Weights of a small GPT-style language model, trained from scratch on English Wikipedia: 8 layers, rotary positions.
Each number is 500 + 40 x the weight over its row's rms, rounded and kept within 0 to 999. Layers, rows and columns count from 0. Numbers have three digits each. The size before them is the row's rms in percent of the matrix's.

# gate: layer 2 MLP gate, 768x192, rms 0.265, rows 66-87, columns 0-95
# up: layer 2 MLP up, 768x192, rms 0.252, rows 66-86, columns 0-95
# down: layer 2 MLP down (transposed), 768x192, rms 0.224, rows 66-86, columns 0-95
gate66 107:428517472533479533485518474494527513463505475505501520458415451523565490423532513476556528448517532527484486512506473568498477497509539495498518478537580478485495470503499452523493509509487508495528544497524499516499526508491553478523442552540484450486477556486543457465469459537543497526
up66 096:506520469503504479469534523541493464571513490503527469459505563529529509484510516535447482481504477512496503481514514526515466476501468563505567557563544437492553603551494525508512447513466530506456524472440458456495482521527467543562414499521512484529487548502596516564453482486517530502
down66 101:521506493465419468537545473524500436512539486554419440534507549581541488481543481506467529536432425502517451544492472464497575472507419484452495454464510496523537570506445515567499472417463491601570534470445505500552527515481504506518467509437522473572504465431533514542530522543507462513
gate67 102:532586532486474534468499552570506470497514476508535494409460546467445435544474549552512537548469524475538556518523562495437528454491498418393468514523469494579565541550509491384584494498506475520451464495503490472462543503506445445469508514560463433468476460487472498489433595483510458500
up67 096:574525586550467491522579535505447442546509471550539436382454543526476475439489555519492494547522502465511490514575521505488469525579559503512490546492446461462572474608523533453543468448497504531485439484532568474502504498511410470492451493451451390404516496523466502447549498436467498510
down67 097:502495444384492493552475445468521571524510562493486606494541437497568500556522549486528440482511538559474588489468572548479537508475496543465502571524465432489535546479509511543486494469534449559505543492455470525501561523513523535514467553558510480558504464380596455446518501404485520506
gate68 113:481511514425545474508535559522508510540475472539508546426511524510522486478480461473534523545446459457502512430557468496562564533521511510515507445568534544510503494461546437403451512520492577492484540488457527547486508461479541485489530514502543505511505457493509492534476497515428535554
up68 098:547483552449523457528466534469491467473514519456496445490460519557493533492603552550497499524483528467565440493560479503448463516453509454513510527499468523471490475474513482595478544494456510582511529523492457554492427410440558516520532479500493513540544499573496567571374484455473469481
down68 106:600582543491597485514521492492522573531489476510504436538524481507587513498478482425515552494556489460492588458492514524498517468504492560450513555576554501564501481571467472459513541499485588550528583476505521509451524492381501520447530522481573480550420475532436511522506468514553486545
gate69 106:496521504499430428457526439477508443490475558497445551559509488459510543585525480518516539536483485513495546458468417432480499466445526480549514570538533503503503529528594488452416495504565560542507497475507495517536512484479467496537486589519468490518492491540557454486503582409489498483
up69 109:433558561412478540525448488474491406477457531483506487563420493541446502638493501472526541480475533519470491479520455527503490489490516498547467529448561503569486474480576479445463505484548529565510525453483508516528495463455472544464479483472444538494538542473515475497406577418470508488
down69 103:519586520452468452486484470501438499498435490559487515487459513512476462530527502467541459550495500467530598499446451509499518516512412566456517496474485543496448498540468480522529532530454476476510485546528485563449446498497516504449445442511482490483591485477539490489507521546576492468
gate70 100:582550440483490468495504533476414488517492479415527503479537483512580474461467446497460497514528502482500501482568478500484560551421502483493529469477480552524507595456499463501471520543523518499490437533482476466474455531473494514503462586514525446505480541534562480528497431564489484556
up70 104:567540453486443456519516525467475499515450454451515482480454558519540441493544471510548523528488488455448552533517469502431560540421501577516509418478457525454524504470482498516474545503526525507476478495552534432453452557501475493514449488459571468467551526546494543508508440518534429502
down70 101:535520509556441460518533549466439490591489536489464406469459481528423496496488431509528481476566470502486468491515468518516524504532507453440509504510535468445524508495487512550534510429501510498507452450503483457492463488373468459443497519535550475514603526475483477527506463404480399593
gate71 093:516502525555475583539521468504493495493471451541529526527564501483559459471529488493491491507554462551451548525590476513507472540530510505520520472495478457507413425498413523576478577497541569449464476443550483531494605525522461445490501454490537509490505551567488426512497455480538500492
up71 093:434477532486510535443500531518478528479508489496458474491529502519516481566458521545522510533467509461533447508407587520506420476483389530516524556496504543511589595482506440457563486488494447520548570548519572434535459438495549495425555488485481517534476432498515561548507500584499493552
down71 092:510408499472545407498472450498437509468420473473502505515486484503509502547561594488506573510511496547535513517482509525487498533510476469575443489447428516461548496523507447509470488500490473498466574493530557485573479498553490601495509483505453558451481472484457523483428596513520541444
gate72 092:534476625450564481465472512478518519513522486531464495541611487439426527515476496483466507471479526416445482533520554430506464512466474469497447436460529596464482495503539446499420515476494509499449463523531504478520465523530523528498502578508456521528489437490458442486481517496517515526
up72 098:478451576461502533528458503532459509509514456486468419479515463486471499480421470485438559543513526445508504546474568487458454496495488441495446361487511550452426497499495471530453525530479500487477460525454488533539476559499478546533489547452518505568467509507476459452510496484464507484
down72 100:475493500406516463500523458516466465500452507501575617531580497489440450449471549538524462499424521482429454457554520556514498498520485521536527499475498476435530460528518514516552530467488494504454439491477518498517481488459572551501470546464468538505424494603508449519531523517448465514
gate73 107:523578520492468450469530423523449498448515501499529552452453551555426461417479549528435492522510522438483461451411492542508500478477526534549541463453460539538522541539525514507457408503475476511468501500450516444493448526509501583472520478538473503458470512498481484507500479499402540504
up73 108:527508465483467494547479493556493572552503513453522509444474526529434498478467509436562490457532513464466496501449487567507474543515491535464494504535492468487494505575598511490443398474444473503492485462477483491548446477468503586480469426483455525568547507512523430450502464491425602459
down73 109:485472540590471462553543480536471547467535540606450461473492548517516550433474501442523552495488476577511482472424491470472564497425524512504515497476476471517527558496529524570440520488495473496494549501481556529490492537559537495508540516539379426550506475490435479529499462530497482422
gate74 106:480464489562474430486470549504447505548515540474439506455505404478482465519544435503483484520516520545510478501543480552444507465475495485499510570520516524496481535533515465487494438537491558452490492528465557566504518512505477468445448506569560501550597515564470572589453493552448487507
up74 105:467443452487433527440522462501492469497520561551480485469505496537502481466467462510589496545479505465520584483519460496415489506514487482520476461526477522494521506502485439505462509567508543438506495494437523611526576508519523503508496529564527495597543542487487477487477484543482511497
down74 102:491506531528514594471528409442488524487469519398527491443534553457533457506469503484474488481571490492543546492486484537524480494408550485455476374517499581534467510515555431535508482461557577418396524564449555504492533495554485542554510506525518529434541542467490503483479548478501456546
gate75 104:414512510459517517447446539425558528465507452489523527436504468515473506545490489578457465536548563531416519510539555478533440426453520469474446583509541444527539527553468543536520525489545510558496471419481493507533523500514479510533544505533512489508468357494505471478489447470529547431
up75 100:545493510544571474537536493555489481519515534553475436557496483388465461454497507492518471464501463515525529514478483528473515574533533531462528418506460583490485439478527487438562462541494515444510522567513487467500511530535496506477484503493489474413543586471459530466536518515532436553
down75 101:555463537504508484541561515446486475510486564455511544578469517453494502447512479398516494487499503553574490471524423473482520550507529516504505462559541528456513511558468440520559504566505586489510516491547505471493559498555508532436487458472522551504454447504515508432532464436506484459
gate76 101:513514498497430506508575513430531505513515516465579515463457461485476516434447515445507546561524533512511473544479496547491435481525529520526544464452539488485492512493478455469585539508458529479463552542442423524477459581477501437479502500529576551435518520476438485481379486474498478525
up76 102:488592473533492439481536496469493510533467484446560540498530465460510514563470461495489527555538516478577504479499502450580502531510455519496458499592468495479527524516486449502450467506545505522499518444511482382564525527452527505474432491541524489519474497547523455529382419488556528494
down76 105:434518546495445469491524533507447518538486490527461455475549480494553533547498499538507522476471590464518500527461546391507519509474450523457429467499512461432577486507472482578554451499438455488462507465459562497539523532487460548508449451488497468433505455517544485521469453477553477455
gate77 098:462523495552499521487530503542472557443491504520509514488446527512528523413465533545480533534492495549453440528494490505461497549483534467539505520547407494546442498502509582509568469452390436461535486520431498464523496534551524478465529470557535500425520478526505546495492434518547463436
up77 102:484532526604455528546463513534467465469512477473429524470474520481515512501462500493595522510476505514475468505548457487492462591533478448542497474541405482573543485519513516486549472477426507470531534442449515511498491518489485512505524524518546498429564486525448484497459449468529497498
down77 098:472492470560500532520511500505479462532457562465432507487521466498532503580486417472524492495575504441515537554476554510496496515541545499448556453597532472549574475505497485488530510474511485500444571481415518455523504496503505489468542564514538503507516459462412538536430491551458488525
gate78 087:483583491474573516524441562545524466460523550518523500550545528497488481473473505475527483456506496523523443433462551500490436530522492486459504469489502475532551521487505416497524465548496521541514463485538500586514456522456486478413506446490576467473571518506500404555530524552503490503
up78 090:511464503509511486510564481523496530575454381528472537513525503423450530393514455529478497543518418467477529515515496520495529454467539527436545519460501540503451483446528523518530551443537478469484537523517475494512562526527512455497490555515483531536395512459517569519480462524505499534
down78 096:491437469516468504553496521502534565485449568563469508530487457521430514498523513531504499561486545433517498464534456458425527509532525556470465514529510586501498481495488403552509490427552491484526470464444490412486466470544564539538492566531491439469408509533496568551493482533469480489
gate79 099:478506506599567509482502492500522482531482426501537525524495477472524474543473489577522498488510472553484485459548494499485503410472463484497502568540558447494546509497468436449581544492465465486525528444461481507516519544519477503452547488566464525519517559492489450507553458565548523452
up79 102:543476498537472472497506491572445536472481460495476542561513469521489489559452434529509455549524550460450433490458519598511528544547436550481465508479508539530498554565476582523454434441489529485494545621468501540450440496489472538509483508486511518574429512477507494519420514505509421487
down79 101:505513503492462496539475542495486430536524521565528557513499482523549452520441482452420481512475489481515445516475470397439523459480499541455517434453540476535494501535545468561452436576459488499431484486579519536539499483555500514483506492400554479463484542581506561585475517498423559501
gate80 099:501443472517509445570516488484503456534489445467502529582511483470400478522488446520488433571530487495476434501506511489549498488431502461535535528589455464464434506498453506507490498490599442477541564557522602515483531555492542566535452569528493466433512450516556443484519493429532516512
up80 101:493504529504513490484502477424468528487541566526509532437503466568536540492541601508526577499495576512520546504482507554474489512529446452457540484470567514500549555415511491536516488516526489588463415504470458473587451490466514429530501481518533417491512561492479574524497479536503546536
down80 103:468513535569450572424521525538562488500450438474507513421497562524554458459501528498434503522530494581536454491523475531538559472470435493537443466463507543491502477486521479488507471497463506488554524530436578497448488410422489530454560472485477440496540511480478463535463520533523453462
gate81 121:483476450514576479506494530529561551590441470552534559537464543485503479457491421513478519459485487456472434470498529496457499482542509470566432394512492484495471559495468424471466514513572480541435537496550543519513578524557431516425533518491489539479483605535544464562544524482483510500
up81 106:578506470505570590541532491454559536476528469489450439584473532502576531523506481557499460488501515469518471486502510533507470513473594515460455494546436547499468559516429504441472488530497527485526499499515433522544485520526544431473458459469555521581558522533463559479511499510520499504
down81 106:523480448495519515565466528471545584568537512512485535530576538483512508450561546476545482511560464524513529506507483476452507467474527480445437488559527563491483500459537501458524476512547469546528447610542493466526504500472475398550470504516524526586491535504670473530570507489581485494
gate82 115:476472505494559515451493512492494575476514529524541540387537528583428544465478403522479497528550495493551423476490511515408518548415547446461477571528537514418437535503534468494455505548487597513499437537550514521528434578462500535512518539429493533542471575459514538522466513514523513513
up82 113:492523501556476475541478467459535464488489459492512491579494480408524520535526571443440481478476506522453557505505444471522473469595521527521560408434461482537565477444459502507517572510539426515500573444475490485487507477530522482483506497535463487426460429501503498539563457487475475500
down82 103:531526537459461469459513543487510511483474484494466533538501483443521568574493539532525465476421467519454543495484516526514474565560507579477441482445543531492592492517485521463520567435431522484479508470426510551555493523561495528440465490555521530496477496527489496518555451506468566500
gate83 097:523522537497533548551519524569449508462444520485535444473451527474484471467440533452496505535551483449477502491531528503583519514545449496563438475461502521522462486504520525545557518532467510443462519543485580517425487430462457550459530555564455533511578505483579502520468468490455576481
up83 098:410482484540500533471494550429504575582496532434517552436538500504468586599461512542426505459513491557500533473458503526500410516463526467510486451475494427495495465499507435557523465462496465562453572496515515467584515489494564463432531507435406462513468532533522496434503513544495487517
down83 098:528482526508501491483481447513558497466550495487474474510492490493507455487516425500489426512444556525524528496467521547486502556489529481477468442507497543473502510443560481451472532468461513429465576469502469574430511486583491458512526488556606539487555480495488476448527427504525533469
gate84 089:428524489492494516437568537523432529537470496460528494429494499471450578511481539515501531466529527460525522481473463547458477522498488574488473424492525488518470571482559473467522440501530477556514592506520502479456478454468493495508456550497519486499496526447518504491536452480465468444
up84 089:488507572543501463542368461473524550494543455541495489519511536516612480530499372471500493499506487524440504520492482534482468524507414504550506517443442447508541548467493473520455513485506535521506485543464526505522516539516526523494492422528472504476519557529493545509513463458522459476
down84 100:531522505510503518434476499501547504530494469526465525555509555554535437438538458459497514452475524467440498473502460471473506512541460471553533469478464455468610655498422504527514509548577533551451524506560503405530483530459509470443493477488486449540453487484461531502460514449548503443
gate85 096:533540532559517449526486573504548499481550510448509451511460437503486437448456558498398563461586444476527564559446471470424544560458513477501544445473498554563481554535541492429567433521495516524528472529508536458500502444496480501480520507536491493488523474487590506485496509514462523488
up85 100:514515551505495406543493536562562525458533548498528443515413476495492464493480499499438543439526441500466570548434491472421571474499537502470527515508507549537466557493592489455481429481549493535532471572475546485478536441485439498510493514544479494520514553476511498492488477482431489488
down85 099:481560467544524513491464522455466511568454478552523461491513448451518545508412564562577480561532496571513468487474524542455486483518453609484547509478541476563566566477488495447476478496423536555518535463560502471510479503321523551460528504456512528520472478538425456496476545558524505459
gate86 087:530536449441525516537454486481503566478474549490478511446540521498464472521437521457443464542574513486480534561525550504521487518492523447488494456586468464512484496487491457454460459464512500465458483420540530492491551475592509484471462531491478506427535506552531534570454553557512464572
up86 082:522529463437494479485454451538513498491507537526434479465514520515518472514404484481441497533558534482518568585482532515562498552483565468479522469524552524481523541447491469450475495532556516481448472456497547514552533453536532475484435542550499511381510545540515564535468560578491497527
down86 088:489462468522462526574472536482506532539475561450565533523544440527489521522574586455517461472545533481468543471495479473483476491461500573454516512511510520444456497500493468527549537400420484504436515538485499546497516467476503533468427491448428484561520517466473532571522521462447490451
gate87 111:471480479496492485467470577438492529560529478461458607496475475507445500573454505530471515525492470516463491545481546544504447465454475487535452568581493501564522580495450573520558420465530516506481469452465473513480526515447520522477549518547505491501558448501513472562505497472494565506